{
  "num_attention_heads": 6,
  "head_dim": 32,
  "intermediate_size": 512,
  "hidden_act": "swiglu",
  "tie_word_embeddings": false,
  "init_std_o": 0.0,
  "init_std_up": 0.0308,
  "optimizer": "muon",
  "learning_rate": 0.00727,
  "final_lr_fraction": 0.0,
  "max_steps": 5324
}
Each number is 50 + 15 x the weight over the matrix's rms, rounded and kept within 0 to 99. Layers, rows and columns count from 0.

# up: layer 4 MLP up, 512x192, rms 0.0854, rows 23-32, columns 144-191
# down: layer 4 MLP down (transposed), 512x192, rms 0.0871, rows 23-31, columns 144-191
# gate: layer 4 MLP gate, 512x192, rms 0.0846, rows 24-32, columns 144-191
up23:59 41 50 47 52 76 63 77 59 46 57 49 35 34 52 41 50 48 55 53 62 52 37 73 64 38 57 29 17 47 39 43 35 59 55 67 61 58 64 51 60 51 34 67 47 65 88 33
down23:46 33 55 53 57 42 61 69 51 52 40 45 40 48 28 71 36 57 39 44 66 49 62 57 69 76 69 61 40 71 24 50 82 37 53 08 42 86 38 39 50 40 88 13 62 58 49 49
gate24:54 76 75 57 38 50 62 55 33 49 59 41 59 35 75 73 48 42 43 68 36 25 12 42 25 40 50 45 50 40 64 59 35 37 50 30 45 23 70 69 40 33 49 35 09 46 43 52
up24:30 42 58 39 51 30 45 63 25 14 75 75 67 38 72 66 63 53 60 64 23 80 37 39 44 47 66 37 64 31 30 41 62 63 51 46 41 60 75 26 67 51 53 41 45 48 10 33
down24:30 61 43 44 35 76 35 52 60 51 40 48 70 47 34 58 68 65 80 61 34 33 58 54 34 68 42 64 39 60 48 17 44 46 21 86 48 57 59 61 37 46 59 40 54 54 49 54
gate25:25 64 39 27 40 84 61 65 49 66 22 85 51 33 44 34 58 51 31 43 55 66 67 38 38 37 54 63 36 66 59 49 41 53 58 44 81 59 76 79 23 62 49 40 30 12 29 36
up25:56 48 32 37 37 50 49 61 47 56 33 58 49 22 63 37 71 52 23 65 48 19 64 41 52 72 80 51 48 19 45 59 53 35 57 64 40 44 42 63 57 33 54 65 65 45 72 69
down25:58 57 48 52 72 65 46 55 47 73 61 70 26 36 69 47 56 48 47 36 57 74 43 47 53 67 40 26 35 40 68 45 54 70 80 67 57 77 51 72 53 46 79 67 44 60 47 55
gate26:56 27 29 37 45 38 48 37 23 58 48 54 50 59 15 59 52 47 41 56 42 63 28 37 58 74 76 37 29 54 42 65 56 45 40 49 46 44 64 51 51 18 67 50 33 48 57 30
up26:56 35 62 62 52 90 26 30 28 43 19 43 20 25 28 58 60 68 91 53 63 51 49 34 43 61 54 53 80 67 43 52 56 18 50 59 39 62 65 39 49 16 60 37 52 59 69 44
down26:60 43 49 52 18 19 50 07 44 58 68 34 26 37 64 58 36 35 43 57 57 37 27 51 64 53 36 35 42 59 62 58 35 64 51 28 54 59 66 45 29 29 89 40 50 36 25 46
gate27:66 84 35 56 80 54 39 45 23 63 31 74 47 43 36 60 51 60 33 38 35 65 46 37 35 48 67 55 47 36 48 57 43 37 39 79 79 33 63 42 91 70 67 56 51 58 53 66
up27:60 78 33 26 50 55 47 35 76 54 79 52 63 37 50 71 49 39 55 42 70 61 82 63 40 32 59 28 65 56 37 52 79 66 52 40 57 40 56 37 66 47 53 87 42 57 95 46
down27:69 47 52 44 36 45 63 32 33 36 43 40 58 79 40 62 60 07 58 51 47 45 48 56 64 50 65 36 70 36 46 44 53 59 50 71 15 37 27 40 56 51 43 01 57 38 66 53
gate28:47 43 33 55 52 71 37 57 62 59 30 63 39 67 57 43 61 49 39 09 63 45 41 48 16 52 49 32 21 73 42 53 51 61 54 21 34 56 39 64 42 47 55 30 27 73 50 79
up28:58 65 55 77 73 50 42 47 48 58 72 55 58 58 53 55 73 39 59 41 38 59 54 57 26 29 51 48 32 43 67 32 01 37 38 20 61 51 39 53 60 45 34 59 73 71 52 45
down28:49 81 91 51 54 30 63 25 66 39 39 45 40 54 75 77 57 46 74 31 21 60 32 35 29 42 55 35 72 56 57 37 33 24 31 50 66 41 20 64 63 61 56 52 51 57 48 25
gate29:61 44 51 40 71 51 56 68 59 51 64 35 63 37 64 44 60 32 54 60 57 53 30 55 46 50 45 64 49 63 04 24 77 26 24 34 78 39 44 00 38 72 24 40 41 78 55 58
up29:40 43 74 43 49 48 56 84 62 64 51 47 55 59 40 57 31 55 44 30 66 30 57 33 33 80 37 73 57 40 63 38 54 29 26 44 48 37 50 69 40 62 45 58 00 24 58 14
down29:42 65 42 36 67 55 13 47 72 66 72 44 46 61 41 49 67 57 53 70 34 54 65 61 29 77 47 67 23 37 59 45 60 50 83 47 25 23 42 44 49 74 38 50 30 74 32 54
gate30:60 64 77 62 54 41 48 53 48 62 73 90 51 25 27 34 67 62 73 34 36 39 61 43 64 30 60 52 40 76 66 65 49 46 59 49 56 61 44 54 50 34 48 48 48 56 48 55
up30:48 47 72 65 62 43 28 60 70 13 30 28 77 42 39 36 65 57 53 60 35 38 52 36 23 56 65 41 43 42 47 37 38 16 40 51 35 91 63 70 47 50 63 47 25 43 52 57
down30:31 30 57 67 34 48 47 58 38 72 49 51 58 41 44 70 49 42 67 41 64 49 43 53 61 50 53 40 10 23 28 63 34 48 39 53 65 66 39 20 39 38 41 38 65 57 64 45
gate31:63 42 32 59 35 51 46 50 45 60 27 28 37 30 33 61 76 46 47 33 64 47 74 69 46 32 46 51 38 53 35 55 67 51 38 49 31 53 51 61 46 81 59 51 63 54 56 79
up31:47 49 25 45 54 55 62 51 31 80 52 60 45 67 46 55 29 45 26 35 45 67 39 52 55 60 63 31 76 49 60 48 17 59 62 47 51 35 54 62 59 55 44 51 56 38 45 60
down31:42 44 82 41 47 60 48 55 26 46 67 50 61 18 37 45 71 42 58 30 40 06 66 47 44 54 42 42 38 48 44 48 71 42 16 58 49 47 31 42 41 52 37 27 35 45 60 46
gate32:43 65 34 26 32 52 46 26 67 22 74 68 33 49 61 63 49 36 28 57 34 49 34 71 61 45 72 60 41 54 60 65 61 74 46 35 43 41 63 54 50 39 57 67 36 47 36 33
up32:49 47 64 46 45 30 28 35 52 38 50 67 20 48 44 70 70 41 43 32 43 44 63 63 49 22 39 68 59 54 24 33 59 87 50 47 32 61 58 59 63 42 47 25 54 32 25 52